From a checkpoint of a small transformer trained on Wikipedia.
Size: 12 layers, width 576, 97.5M parameters.
Architecture: untied embeddings, normalized queries and keys.
Training: a variant of Adam for these matrices, 1256M tokens, 4292 steps.
Each number is 200 + 20 x the weight over the matrix's rms, rounded and kept within 0 to 999. Layers, rows and columns count from 0.

# layer 2 attention query, 576x576, rms 0.0276, rows 229-255, columns 0-63
213,190,215,200,191,210,196,178,207,203,176,212,207,243,177,227,195,212,242,192,195,206,177,219,191,197,239,175,217,220,204,187,165,199,237,190,196,197,207,185,211,165,198,234,225,206,227,209,198,216,196,172,201,210,193,205,200,198,220,205,201,197,213,195
193,197,200,194,185,248,230,197,240,198,211,205,187,208,191,198,215,213,208,216,229,194,234,182,214,176,211,175,195,193,199,190,233,210,215,176,204,192,197,190,198,216,227,201,198,202,197,215,197,187,220,215,225,196,187,214,223,201,221,203,236,203,191,234
190,200,210,174,217,210,180,202,194,217,199,202,194,184,189,185,204,218,152,192,209,205,200,180,214,223,204,222,199,180,232,200,224,199,200,208,206,188,221,192,209,202,154,162,179,141,171,206,197,214,189,216,203,184,193,205,203,200,162,209,224,185,205,176
172,190,174,206,179,219,238,186,213,206,180,171,186,213,187,198,185,220,165,189,226,175,176,159,211,197,189,219,214,152,191,192,243,207,184,158,227,161,179,185,211,208,204,185,183,198,211,213,182,206,178,197,199,190,180,199,204,201,189,230,209,195,190,221
210,193,195,192,207,220,216,193,213,194,213,185,176,190,184,174,190,188,216,220,191,179,226,200,175,200,200,211,199,187,194,193,224,223,214,173,219,184,203,195,222,194,214,204,192,215,204,189,226,186,203,223,197,207,198,232,198,189,187,202,222,199,186,200
177,215,202,193,181,230,171,195,190,212,229,209,182,199,242,185,199,205,188,195,193,209,215,189,198,197,194,173,177,180,187,233,208,191,187,233,184,223,206,225,200,205,205,188,210,192,194,184,164,194,146,198,175,202,217,190,176,223,198,216,203,181,226,183
159,218,169,195,206,179,202,200,218,218,201,199,204,201,207,192,227,198,181,223,205,216,166,218,213,203,155,180,203,219,219,249,188,171,210,189,203,236,202,187,183,227,191,197,187,170,186,216,174,220,163,187,225,181,152,235,201,185,212,198,222,187,193,216
208,170,244,197,190,214,207,180,207,193,202,227,201,216,183,182,158,222,213,193,209,188,180,192,190,231,215,206,211,247,184,208,183,193,199,213,169,187,218,229,188,205,186,195,222,188,234,207,203,178,171,209,165,203,231,216,202,193,184,188,205,210,221,184
217,196,173,219,175,205,193,180,196,194,201,230,200,222,208,216,211,218,204,187,199,187,163,209,189,206,203,192,199,251,208,188,198,199,211,245,193,203,173,222,203,197,179,224,190,223,209,205,218,162,195,201,164,211,214,207,184,173,191,198,199,220,212,173
150,237,201,196,214,202,177,224,189,219,199,182,194,200,204,208,181,214,206,222,217,195,203,214,228,178,196,187,179,179,167,197,215,191,177,222,177,201,186,238,222,198,206,202,186,186,214,191,182,212,205,171,221,197,213,178,206,229,233,192,185,189,214,223
160,193,207,211,190,217,194,193,194,222,219,195,169,204,199,192,182,187,222,180,222,225,217,197,175,176,205,165,206,185,208,204,207,203,184,225,190,190,203,212,160,180,204,210,195,193,188,181,217,232,205,170,168,204,183,187,187,193,212,234,177,206,234,212
200,203,192,189,227,184,192,190,191,183,193,200,222,222,197,220,230,211,211,192,180,201,201,215,179,194,204,196,202,206,196,208,181,236,237,196,219,196,152,186,165,156,203,206,214,221,190,190,224,208,224,193,214,195,174,197,170,217,220,224,198,199,203,175
190,206,212,208,203,210,203,198,239,186,185,170,198,186,174,182,181,234,177,224,189,207,211,201,202,231,229,219,210,199,165,185,193,193,184,176,199,189,184,208,223,193,216,187,218,157,217,200,218,190,201,187,208,222,185,197,217,202,204,192,232,231,185,196
185,206,160,204,178,227,221,179,176,213,202,225,196,196,200,207,211,196,198,191,174,197,207,207,223,192,215,245,213,224,192,222,215,182,191,212,222,202,211,193,220,205,220,216,232,211,206,206,190,239,176,178,205,213,223,174,239,206,176,187,202,200,212,175
221,220,179,234,182,183,198,200,207,211,208,211,211,238,230,211,203,202,209,211,228,234,198,199,189,198,210,211,208,193,221,216,233,220,205,190,204,178,189,179,220,178,202,222,229,202,165,205,186,191,222,177,167,206,186,218,189,228,222,180,205,200,198,213
196,188,186,208,212,214,206,192,202,183,187,177,201,193,187,188,192,209,194,215,189,165,216,204,198,190,215,196,198,217,188,168,184,187,200,199,179,208,168,224,209,186,221,219,170,213,227,191,208,190,196,177,220,212,191,183,185,176,212,210,172,212,193,194
201,186,212,175,232,212,198,190,204,189,190,165,193,198,160,183,189,228,194,214,165,189,220,221,189,208,243,235,199,225,203,158,181,198,190,182,166,190,217,171,221,180,219,196,167,187,235,194,220,199,206,196,180,203,198,222,201,193,193,184,216,171,200,209
207,216,168,210,195,189,204,207,194,204,209,260,191,205,210,193,170,220,201,198,244,195,173,168,182,214,204,219,199,200,192,205,194,238,201,177,171,207,179,211,191,184,212,199,198,207,224,184,221,184,220,178,189,199,215,204,205,192,205,196,180,189,214,206
208,193,199,201,230,233,189,189,194,197,220,213,192,185,187,209,179,189,218,194,193,193,196,216,193,186,208,181,226,214,184,225,162,188,191,212,204,216,190,211,209,188,240,211,216,213,259,187,195,222,202,180,208,219,222,188,206,191,185,205,204,184,207,167
218,224,245,201,193,224,193,209,186,189,224,211,182,232,233,223,177,192,212,205,184,190,210,212,205,184,213,210,226,219,179,238,201,193,195,235,176,195,185,218,189,196,189,202,250,210,233,179,196,202,190,224,188,186,215,183,205,235,203,164,176,175,220,205
222,214,218,225,196,183,198,204,204,179,199,209,172,191,174,199,194,222,171,244,186,201,219,180,207,195,199,235,190,166,213,187,185,213,180,195,213,192,207,208,204,192,202,230,192,199,214,203,218,232,220,189,189,197,226,195,208,227,191,217,188,194,199,208
196,220,176,182,221,180,198,207,198,196,190,194,200,208,178,188,205,205,193,182,229,202,219,174,207,198,202,226,192,163,209,182,215,194,208,173,181,210,188,206,216,221,263,196,182,163,203,220,153,197,214,194,208,205,214,192,217,214,210,197,205,187,180,227
225,191,209,219,207,211,202,191,197,196,202,220,208,200,181,197,203,201,205,184,215,173,195,217,206,210,202,206,207,223,215,193,208,192,221,207,217,205,207,204,175,209,207,221,185,220,217,203,199,216,225,186,183,208,210,179,218,221,205,210,186,223,220,184
187,191,188,184,212,213,192,199,192,212,161,201,181,216,192,178,207,228,201,203,210,229,218,187,197,171,222,180,202,184,206,215,221,216,230,210,204,197,213,182,178,189,195,188,191,184,219,198,204,203,162,219,207,199,213,192,182,207,207,191,202,200,211,218
222,197,226,175,186,178,233,219,205,186,182,194,212,195,184,185,196,184,177,198,208,199,218,171,195,217,242,222,180,190,201,128,210,207,211,141,195,178,212,199,209,191,201,187,196,151,212,222,179,192,226,200,188,181,176,169,193,221,220,217,208,208,178,227
212,179,223,184,207,219,188,198,201,174,217,229,188,193,168,192,226,198,207,182,201,174,210,199,183,193,233,208,197,226,214,221,185,204,198,252,184,205,225,230,186,186,222,226,196,205,167,173,195,171,218,216,197,213,186,232,191,210,202,210,207,215,199,163
193,206,220,184,211,199,191,188,218,226,187,172,215,186,188,171,221,230,206,229,200,184,210,198,230,207,181,205,207,212,224,194,218,219,246,229,210,179,249,195,182,200,165,198,184,212,184,205,224,171,201,222,205,190,187,216,162,194,204,169,201,195,199,184
# layer 2 attention key, 576x576, rms 0.0276, rows 229-255, columns 0-63
189,179,174,187,194,229,209,179,174,187,195,225,195,181,206,184,192,203,193,227,244,215,191,215,188,213,183,186,184,210,220,190,208,206,197,175,185,208,213,249,203,181,220,216,177,197,203,236,205,194,196,232,219,219,227,188,188,197,166,205,192,213,213,170
198,199,184,181,210,184,166,218,189,208,162,189,204,221,201,198,171,180,200,198,187,169,159,202,213,177,188,190,207,174,225,213,186,210,186,210,207,193,213,186,184,208,161,201,182,201,224,157,216,228,182,213,190,201,192,195,203,191,199,209,175,194,229,207
212,233,176,200,219,182,238,204,213,201,181,171,192,201,193,218,207,183,195,197,181,218,200,195,167,235,176,212,197,193,191,201,194,194,179,202,200,200,217,170,173,217,219,199,201,200,186,194,226,187,190,196,182,184,208,191,202,218,223,148,184,226,191,257
218,207,199,199,176,165,213,225,214,227,196,219,196,198,217,192,213,222,209,192,200,211,220,222,205,226,198,199,179,226,217,221,211,213,223,217,189,209,214,183,177,235,185,214,172,239,195,199,219,200,194,195,182,179,210,220,215,205,199,190,202,214,201,212
204,205,229,181,196,169,190,191,214,189,201,240,225,196,203,210,218,174,180,201,206,181,171,185,196,194,232,190,200,213,223,187,196,213,203,188,203,191,186,189,225,194,169,199,194,208,196,195,162,172,200,177,172,193,227,201,215,214,217,196,209,190,174,186
213,205,192,201,199,186,199,207,209,179,219,203,205,187,215,188,178,167,214,222,207,180,177,198,197,170,202,222,212,191,179,197,191,205,178,188,223,156,210,201,152,212,209,191,192,197,207,199,221,213,219,167,217,202,210,192,201,195,213,211,193,193,199,237
189,210,187,212,192,193,216,176,191,203,164,182,202,204,198,201,159,205,205,184,211,195,228,164,190,220,241,191,203,201,189,156,210,183,210,182,196,201,199,219,195,207,194,226,197,214,193,188,220,218,229,219,170,197,211,201,224,202,224,172,201,194,216,197
204,215,197,209,191,183,205,197,214,183,227,203,178,207,231,199,217,182,196,203,187,191,180,235,171,173,205,188,193,179,217,184,181,215,173,203,186,199,214,224,192,178,209,173,196,214,207,231,212,190,190,187,243,211,186,161,176,236,211,196,208,205,177,163
233,174,219,181,184,244,190,194,193,202,222,192,187,211,199,167,196,193,201,205,188,213,205,223,210,185,220,183,217,171,173,215,185,174,222,166,204,197,223,201,188,213,199,202,218,212,179,213,203,224,174,181,187,241,160,180,200,189,193,209,175,194,173,187
193,195,169,208,170,206,212,206,201,215,185,191,194,191,196,223,214,193,194,194,208,184,200,207,198,172,203,223,197,234,181,209,200,225,194,212,210,184,203,182,183,203,197,214,209,218,194,197,222,201,184,207,206,198,189,217,228,173,212,217,219,184,195,200
212,195,174,184,179,183,197,222,198,197,182,187,236,212,217,196,179,213,215,240,207,183,181,214,217,205,180,210,194,182,212,204,191,211,196,210,199,167,235,209,211,214,233,223,197,221,215,196,204,187,212,201,237,210,221,194,196,209,182,181,205,183,210,198
206,177,225,216,206,228,207,181,212,224,207,213,182,191,226,179,180,192,215,209,238,210,215,219,211,246,199,173,177,204,186,183,202,191,202,169,196,209,194,222,195,185,182,212,209,220,191,220,197,200,229,216,184,199,176,208,207,205,196,195,186,195,174,207
193,220,181,222,207,205,189,194,207,189,229,207,193,188,193,194,220,230,206,204,213,220,207,189,205,175,204,207,179,246,201,244,218,174,206,214,231,196,212,175,202,204,196,213,182,189,228,190,209,201,210,212,200,196,226,168,226,185,217,211,202,182,216,187
196,187,213,198,218,193,194,199,217,156,205,231,221,214,196,209,175,191,210,200,219,197,159,199,177,195,197,174,197,202,219,221,189,224,167,183,202,175,219,231,190,214,202,208,194,182,188,176,211,200,187,187,205,224,195,184,205,188,217,191,193,212,198,205
187,189,226,177,214,209,196,196,199,206,172,177,186,223,228,192,217,177,213,189,181,208,207,241,256,215,188,162,200,173,172,177,185,172,197,177,200,201,199,199,199,205,204,192,195,223,207,211,194,237,161,199,233,211,196,191,192,171,188,180,172,188,161,181
200,181,204,199,179,199,167,206,176,207,224,219,197,190,216,191,181,164,192,188,199,197,213,188,210,146,213,214,190,232,174,220,207,209,212,227,189,200,207,198,216,200,181,210,194,219,186,181,203,194,188,195,187,202,213,219,202,217,202,235,210,189,193,202
207,198,221,211,206,176,190,209,222,201,213,201,205,187,198,192,186,173,195,223,177,197,195,180,182,190,211,189,191,222,210,218,213,197,192,221,184,197,173,243,185,206,197,208,208,203,209,189,182,201,211,201,196,200,237,161,200,186,192,181,191,203,216,215
194,179,226,194,185,190,225,194,189,218,184,171,205,240,196,210,243,205,199,199,182,198,203,212,206,194,212,195,180,195,182,192,189,189,214,198,219,175,214,221,194,230,173,195,205,201,202,211,173,187,224,205,203,189,185,162,225,198,183,199,250,219,205,194
177,182,194,189,184,176,198,187,190,164,224,237,227,185,198,207,203,199,191,197,213,200,182,183,172,174,210,222,204,217,219,229,203,213,212,208,188,191,220,221,210,200,206,198,199,173,156,189,201,170,186,208,186,233,210,224,207,217,215,228,221,211,207,199
181,171,194,194,234,191,194,205,221,186,223,199,184,207,188,194,209,181,189,201,182,170,188,202,171,156,193,184,188,191,205,187,180,221,189,218,204,191,222,225,182,186,201,184,179,204,198,211,205,228,172,197,199,200,181,225,170,199,181,226,212,204,203,193
200,200,202,166,214,191,193,177,210,194,184,186,201,188,210,215,208,228,174,176,199,188,206,201,211,217,199,196,203,230,199,202,213,218,217,203,209,204,204,219,201,187,202,178,208,209,223,186,155,165,191,212,193,180,197,186,220,196,186,196,221,199,203,200
180,187,202,242,199,192,194,236,204,225,195,211,197,181,192,192,170,210,200,202,195,214,229,182,185,189,213,193,171,240,165,210,252,184,190,218,223,214,175,185,180,200,164,191,195,220,204,182,211,194,222,209,201,183,208,176,216,171,206,206,193,198,219,223
193,178,182,204,207,219,190,200,195,188,214,163,197,198,204,194,181,207,231,202,172,209,183,185,166,193,194,186,197,183,193,218,177,187,198,233,181,214,214,196,207,196,208,179,232,195,189,201,191,182,176,224,226,220,176,227,182,212,192,203,198,192,180,220
217,188,166,203,191,196,222,212,159,222,231,201,191,192,185,201,217,215,201,224,204,208,189,201,191,169,182,207,222,231,189,190,187,203,215,224,181,203,159,181,198,213,208,224,188,205,203,180,201,185,227,177,210,207,222,202,196,169,192,208,161,218,215,207
201,207,199,210,246,194,207,220,180,228,177,220,180,207,214,204,193,216,227,198,190,212,228,190,204,209,187,195,204,224,196,212,222,206,207,238,215,200,202,212,197,171,191,175,202,220,230,207,209,204,212,202,223,175,187,199,219,178,180,189,189,206,240,198
205,186,208,177,179,217,173,189,212,170,207,186,225,200,239,193,166,161,195,216,190,198,193,216,201,189,192,181,197,188,196,178,177,190,209,195,186,191,229,221,206,227,208,200,204,173,203,203,185,197,187,202,190,227,216,174,207,216,193,204,160,188,190,209
235,172,176,194,204,207,199,204,184,191,203,186,189,197,209,209,192,172,197,191,186,186,205,222,163,196,184,186,194,220,199,180,176,195,176,201,188,224,160,164,182,199,208,181,200,192,203,180,177,212,189,197,226,204,206,195,179,199,206,209,167,192,167,237
# layer 2 attention value, 576x576, rms 0.0276, rows 192-219, columns 0-63
190,185,186,183,222,196,208,214,200,204,229,197,192,191,215,188,199,207,202,226,212,196,209,207,189,216,200,198,202,219,214,176,191,154,255,215,194,202,207,197,217,223,187,203,212,186,197,216,184,197,204,215,132,199,199,214,202,187,178,174,195,179,200,196
199,223,228,187,213,228,164,209,209,213,207,208,207,170,178,192,192,205,235,213,192,247,224,194,213,190,221,209,212,217,199,163,204,188,257,207,208,197,162,156,174,220,204,193,200,231,188,236,232,195,220,225,196,211,203,222,185,213,189,170,185,227,214,198
202,199,144,272,221,181,227,206,157,190,188,189,184,231,196,166,174,210,200,230,184,234,210,199,187,169,190,210,180,183,215,210,169,163,210,107,203,206,200,174,201,226,222,201,198,182,147,214,207,253,163,208,167,201,211,191,160,161,202,195,235,221,186,223
187,123,197,186,189,204,185,181,209,179,192,188,166,153,214,179,142,164,173,126,201,145,213,196,206,218,240,165,232,201,187,222,206,158,204,174,202,185,213,181,194,204,178,210,212,192,198,156,210,168,171,151,219,203,176,199,195,203,224,266,199,225,207,231
199,222,171,233,262,192,235,210,177,192,219,181,184,185,228,165,220,210,246,211,184,244,164,179,206,198,187,241,206,162,235,169,195,207,215,206,226,218,230,235,185,170,273,194,157,176,219,295,197,246,207,180,181,197,214,212,178,193,201,204,212,213,201,162
187,203,222,219,144,227,217,183,242,226,253,159,199,216,182,206,218,176,236,163,207,201,216,193,172,221,249,215,196,194,203,169,227,176,198,180,225,146,218,202,178,202,201,193,266,150,162,203,213,190,248,189,141,190,192,206,218,196,227,219,228,183,192,195
215,179,217,197,175,164,161,218,189,193,207,206,186,215,176,229,177,236,181,252,225,200,266,234,200,186,212,159,214,221,202,201,212,178,193,213,241,191,228,181,220,171,166,193,266,261,217,195,237,191,185,230,160,196,211,221,236,216,181,204,157,143,171,227
206,187,174,204,208,197,234,181,201,173,248,187,205,196,246,167,221,164,215,171,158,165,170,199,194,220,210,202,262,179,196,193,117,152,219,169,153,204,177,179,182,229,170,225,160,196,194,208,136,201,223,202,150,197,222,170,158,195,234,215,208,227,204,228
197,250,190,178,184,211,201,197,207,177,164,180,226,214,188,168,215,168,207,196,176,184,214,174,212,170,208,216,226,186,218,229,152,161,156,172,211,205,184,179,200,184,226,213,211,217,170,179,164,180,185,242,235,199,204,254,170,248,253,215,252,206,201,237
175,141,212,185,231,204,196,187,193,196,174,209,195,188,192,195,129,205,227,225,150,201,208,203,214,204,206,174,131,218,195,205,219,149,190,207,201,205,208,217,211,180,174,195,182,191,198,265,194,161,195,173,205,184,193,202,231,199,164,172,219,218,176,196
224,221,187,213,171,217,226,182,223,211,186,181,189,204,187,226,156,207,249,204,208,208,184,193,208,237,201,203,177,192,188,200,134,151,170,142,188,195,194,194,193,234,226,190,242,213,177,124,182,235,238,197,214,201,234,210,178,176,205,241,219,227,201,244
193,190,192,178,172,192,250,194,216,195,159,152,204,223,222,165,162,143,205,183,184,167,164,198,193,213,221,135,198,172,196,159,214,199,240,184,209,151,219,177,145,189,173,190,206,205,193,197,197,194,219,227,213,202,196,215,197,233,178,256,202,224,200,234
223,220,221,170,186,206,227,166,179,179,237,161,221,165,202,214,175,188,224,176,215,206,166,192,206,187,179,174,253,187,178,196,164,208,215,152,182,230,206,246,208,192,225,191,149,185,190,153,163,269,190,204,193,204,242,209,182,178,204,213,224,196,193,228
178,172,164,221,198,197,248,214,209,165,178,250,220,171,230,206,164,209,184,169,193,229,211,213,230,173,211,186,208,193,193,226,196,204,184,166,204,199,192,178,249,235,219,209,191,155,227,200,242,217,224,141,250,199,171,157,203,199,227,219,182,186,183,150
182,201,171,255,208,206,202,198,209,187,245,220,154,224,215,201,241,219,215,216,193,186,170,193,185,231,249,203,229,225,205,170,237,193,228,167,218,212,209,255,179,178,237,209,154,187,246,231,227,184,195,198,152,192,208,211,179,194,194,217,221,172,209,121
188,191,189,211,208,178,195,193,193,194,205,225,206,201,219,236,187,217,151,154,217,227,179,202,186,194,154,225,179,187,191,211,160,236,208,167,162,234,158,231,232,211,212,198,153,181,207,152,234,252,185,169,243,202,255,177,202,174,197,176,191,233,193,201
195,188,188,205,176,217,183,186,210,210,211,192,202,215,180,203,239,188,215,173,200,187,172,192,183,152,185,212,181,212,217,233,189,226,220,227,184,265,172,235,210,181,226,192,198,178,186,269,248,194,202,176,237,201,167,188,198,171,185,192,225,221,216,180
202,255,199,226,197,168,252,209,188,190,186,219,196,196,207,146,216,202,182,246,201,204,178,206,188,219,206,192,194,187,182,180,187,207,181,157,199,101,203,198,209,194,193,220,189,220,184,164,143,219,184,212,193,205,258,215,186,212,152,202,213,142,197,200
183,176,244,201,182,222,110,183,221,196,180,241,211,175,204,204,210,209,220,211,230,208,234,170,208,210,186,213,187,201,228,204,214,190,170,221,194,184,227,266,246,162,199,215,161,187,162,202,234,173,229,140,229,197,219,250,222,203,158,209,176,154,196,148
224,234,228,236,198,230,235,188,197,220,160,195,191,195,197,195,167,185,227,170,199,232,160,155,183,223,185,224,225,164,186,179,215,144,176,195,182,158,169,266,233,178,205,186,206,166,176,236,187,192,223,127,147,196,219,231,199,211,186,171,247,170,209,166
198,236,197,206,229,173,160,183,194,202,203,215,202,205,200,230,270,182,212,192,194,197,193,193,191,208,199,221,216,204,235,185,204,188,246,211,183,212,192,241,175,172,187,198,215,206,190,214,207,201,185,194,187,199,203,234,182,179,178,228,175,224,211,154
194,223,169,218,216,204,189,219,156,202,135,194,184,187,190,196,174,227,232,199,230,254,190,157,214,200,183,196,209,170,222,177,179,201,167,211,207,233,222,202,192,196,238,202,190,222,188,240,163,173,178,149,234,200,193,239,215,185,176,224,224,207,199,183
188,219,178,205,208,208,164,208,214,191,185,156,227,202,206,185,175,199,184,181,169,162,237,186,204,195,210,206,190,158,208,225,249,216,228,176,278,237,163,186,203,193,207,173,220,183,198,302,230,181,207,229,170,195,173,178,216,262,223,168,249,170,197,182
184,167,186,216,170,176,207,213,227,219,234,170,216,181,176,220,208,228,196,209,181,237,200,215,188,165,193,207,131,201,190,158,185,188,265,212,210,190,221,246,217,187,170,189,152,175,168,228,241,198,206,210,128,199,219,212,204,202,180,181,225,216,177,186
197,170,182,162,186,205,153,194,206,200,210,185,200,198,210,214,187,203,188,129,239,157,224,185,207,197,184,176,238,195,203,243,221,138,171,239,154,186,181,155,190,216,156,208,220,247,168,168,167,215,183,207,257,197,166,231,195,192,232,166,214,199,233,213
175,169,181,212,206,198,182,195,199,206,163,189,175,196,226,177,185,161,145,203,220,116,157,182,188,167,165,181,176,219,201,164,247,192,228,238,223,226,203,197,229,149,131,190,200,216,215,271,182,209,186,157,182,200,212,186,209,183,166,208,175,230,215,255
233,202,162,173,234,152,182,179,187,174,233,193,200,187,214,213,211,181,226,210,185,138,195,217,190,204,166,148,222,177,215,234,102,179,234,228,151,236,200,240,220,203,184,198,209,197,219,175,202,205,175,234,234,197,234,206,178,207,173,169,206,221,211,220
232,194,203,218,198,214,154,194,193,212,181,145,180,249,178,178,208,169,198,162,212,147,216,189,177,201,198,201,174,169,208,203,219,192,149,183,221,226,206,169,212,186,222,193,254,224,208,219,216,189,182,205,225,201,163,169,200,206,214,231,249,201,211,246
# layer 2 attention output (transposed), 576x576, rms 0.0342, rows 192-218, columns 0-63
188,184,254,220,188,227,198,148,124,212,211,195,229,215,200,212,219,221,188,187,200,196,182,193,200,222,202,182,194,217,188,233,188,191,219,215,196,210,199,185,213,209,180,222,228,177,189,207,174,160,190,214,169,206,176,207,200,170,207,197,199,189,211,199
192,220,188,175,199,188,161,196,195,164,213,195,206,184,205,205,158,219,234,174,172,169,252,201,172,231,189,165,203,212,202,183,226,211,198,221,208,203,169,224,227,178,220,183,135,194,187,176,177,202,195,195,189,219,229,185,240,216,185,215,164,197,208,182
220,213,218,204,199,234,205,196,240,221,186,188,211,204,200,116,157,206,203,216,184,221,217,181,212,193,188,186,212,231,190,229,185,187,191,221,167,196,220,209,200,207,154,220,219,189,193,155,215,201,200,205,202,179,223,188,217,205,191,200,242,171,175,207
199,187,204,196,204,190,204,236,182,160,187,205,201,206,194,203,205,220,168,224,179,182,232,190,199,191,184,224,163,144,171,186,191,233,186,179,204,173,219,221,218,172,183,215,272,206,161,196,238,190,223,205,185,205,232,171,231,151,220,176,202,167,179,179
164,219,173,175,186,224,218,184,209,265,182,191,196,141,226,194,212,168,219,189,165,228,176,191,183,168,170,189,223,172,193,259,217,158,179,194,153,192,176,207,156,223,185,188,207,187,227,179,198,210,187,222,233,184,210,195,170,190,193,211,205,173,203,195
193,184,231,203,228,189,209,174,184,165,184,162,218,203,161,196,197,204,162,230,180,175,205,161,207,166,235,226,183,197,197,192,193,202,228,187,215,157,205,189,207,192,222,177,181,183,213,197,177,219,240,201,227,178,190,156,216,188,223,225,179,208,160,217
196,246,167,223,184,240,150,231,212,202,224,222,181,200,220,187,223,183,232,202,200,228,184,206,183,209,193,187,193,218,228,221,192,196,240,205,203,184,206,188,219,181,167,199,211,149,131,173,200,192,204,187,170,194,238,184,207,232,202,166,209,165,226,213
273,189,164,219,236,233,195,188,120,167,200,162,206,217,167,196,222,200,212,177,188,194,235,186,213,244,214,198,196,170,200,162,217,200,216,179,185,199,234,188,200,180,203,213,226,213,271,192,148,170,212,182,194,190,175,186,207,168,198,225,179,191,169,186
243,205,154,216,229,154,205,221,267,144,167,184,218,175,207,162,178,189,188,197,194,205,191,186,192,206,183,222,221,186,226,254,229,171,199,239,193,199,203,187,229,172,181,169,183,186,215,204,205,186,213,176,204,180,158,209,173,219,210,195,211,165,213,219
179,188,257,229,169,236,222,167,199,216,200,183,188,214,192,197,193,233,203,193,222,221,152,184,209,137,194,199,210,231,194,259,173,184,226,167,188,215,177,222,200,182,181,209,250,219,196,196,214,133,199,239,203,165,200,194,189,150,226,185,197,211,210,189
255,187,238,198,215,170,181,211,227,189,199,191,175,196,166,174,170,176,199,187,164,210,217,169,232,190,184,226,180,210,191,194,218,187,165,197,203,208,208,187,182,191,225,207,147,209,231,220,199,176,215,197,209,211,200,192,201,219,216,221,215,218,160,227
234,184,234,225,211,226,206,162,193,214,190,226,185,173,165,213,247,170,225,174,163,251,190,220,245,137,222,203,201,252,198,222,204,179,192,192,163,167,178,190,203,218,211,208,163,162,209,217,198,187,167,183,213,163,178,170,166,188,211,214,199,218,154,235
241,205,193,181,250,138,170,231,189,162,201,197,205,201,159,200,207,174,190,200,214,190,222,200,179,233,163,196,191,163,205,202,214,209,163,135,174,212,231,183,179,216,216,193,212,250,201,230,204,166,206,194,206,227,215,172,232,257,198,199,212,189,190,188
228,182,225,211,181,203,206,230,263,178,216,183,161,197,213,179,186,168,220,171,167,205,192,177,254,178,160,217,215,201,199,235,220,197,180,204,215,231,200,219,181,180,184,217,236,189,188,194,219,194,198,248,195,209,219,223,194,198,202,264,210,163,193,148
211,207,204,188,225,157,219,236,182,225,193,171,176,216,206,217,231,216,197,198,196,199,181,222,240,167,179,190,189,168,237,196,189,223,190,243,222,192,220,222,190,209,194,219,219,217,188,210,176,185,224,134,225,212,217,192,204,200,204,214,207,198,170,241
220,247,200,189,195,203,228,218,260,216,208,207,210,180,169,207,189,193,194,217,188,208,196,220,205,206,201,182,220,188,221,177,176,186,160,170,225,198,206,174,176,235,218,244,155,196,169,260,195,177,208,229,213,227,230,206,199,221,176,204,215,210,167,238
155,196,219,194,200,172,274,156,216,198,174,200,180,220,197,226,169,234,172,214,225,176,199,197,205,166,215,218,202,181,212,181,193,213,210,206,225,176,184,220,189,232,225,186,180,230,246,219,178,200,199,211,194,212,158,245,177,203,207,240,206,231,223,229
243,199,229,231,210,185,166,188,186,199,185,203,237,229,216,209,223,179,187,162,249,174,219,233,190,245,206,198,223,242,215,228,207,183,198,237,156,198,223,167,224,231,175,208,241,174,218,241,157,206,184,230,210,220,188,203,182,193,164,170,213,198,187,194
149,189,188,215,175,155,188,206,181,163,219,220,155,240,208,210,197,198,164,215,232,151,157,225,181,176,186,172,187,192,199,208,163,207,207,219,200,187,195,199,209,212,196,209,228,208,214,264,168,211,222,186,196,176,241,199,180,154,221,157,214,188,210,189
184,148,230,207,200,177,204,188,140,212,205,175,205,185,150,211,209,172,176,203,201,158,188,224,195,214,194,217,215,176,159,241,175,223,226,202,142,222,194,173,163,210,180,194,221,223,246,202,179,193,170,222,226,205,194,182,205,133,187,186,208,210,213,179
174,222,210,187,166,188,211,200,162,222,172,215,206,167,204,216,195,181,213,203,225,192,198,244,171,134,186,191,216,200,228,198,204,187,194,234,213,192,177,215,214,227,196,187,186,191,209,256,193,191,146,175,194,194,207,195,174,166,189,154,219,196,203,233
162,175,180,219,172,159,182,189,226,203,198,241,159,204,225,205,199,165,189,165,227,131,197,203,229,224,174,206,237,181,167,237,210,204,189,239,177,201,208,199,150,169,171,217,228,214,206,191,192,194,197,211,171,220,235,234,171,200,163,172,202,188,232,187
195,206,158,174,195,232,276,182,233,196,208,222,180,177,208,232,223,225,219,220,168,182,212,175,196,209,208,204,220,195,186,223,141,191,224,242,226,180,195,262,190,153,195,185,222,204,212,156,210,235,215,222,191,164,214,184,223,177,218,223,174,167,255,177
176,177,245,175,159,205,203,141,189,249,197,193,213,190,211,195,225,205,210,205,228,201,158,225,241,209,193,169,203,225,178,251,189,190,177,195,202,209,181,204,204,209,197,177,191,173,170,209,190,176,236,215,197,194,149,215,196,185,220,218,181,194,201,203
157,180,187,197,178,234,176,206,177,193,185,228,194,242,190,219,176,193,178,215,207,218,210,181,154,209,230,197,206,184,173,191,200,201,246,210,216,183,213,206,221,161,214,203,252,258,160,159,244,223,168,160,192,214,220,218,196,193,202,144,208,205,223,185
141,220,217,218,193,249,203,187,196,236,193,216,210,184,216,213,212,201,182,201,215,222,202,251,209,153,191,186,165,216,169,207,173,177,210,218,184,183,173,184,175,212,191,205,226,222,155,209,213,174,192,195,164,179,199,190,222,108,200,164,230,242,217,239
219,257,189,236,169,248,217,188,163,266,178,220,165,174,200,232,189,214,241,165,240,228,157,216,205,191,195,188,158,189,198,183,215,190,194,155,179,192,214,137,193,185,215,247,222,190,237,192,131,172,186,189,170,229,208,229,202,188,204,206,205,191,192,221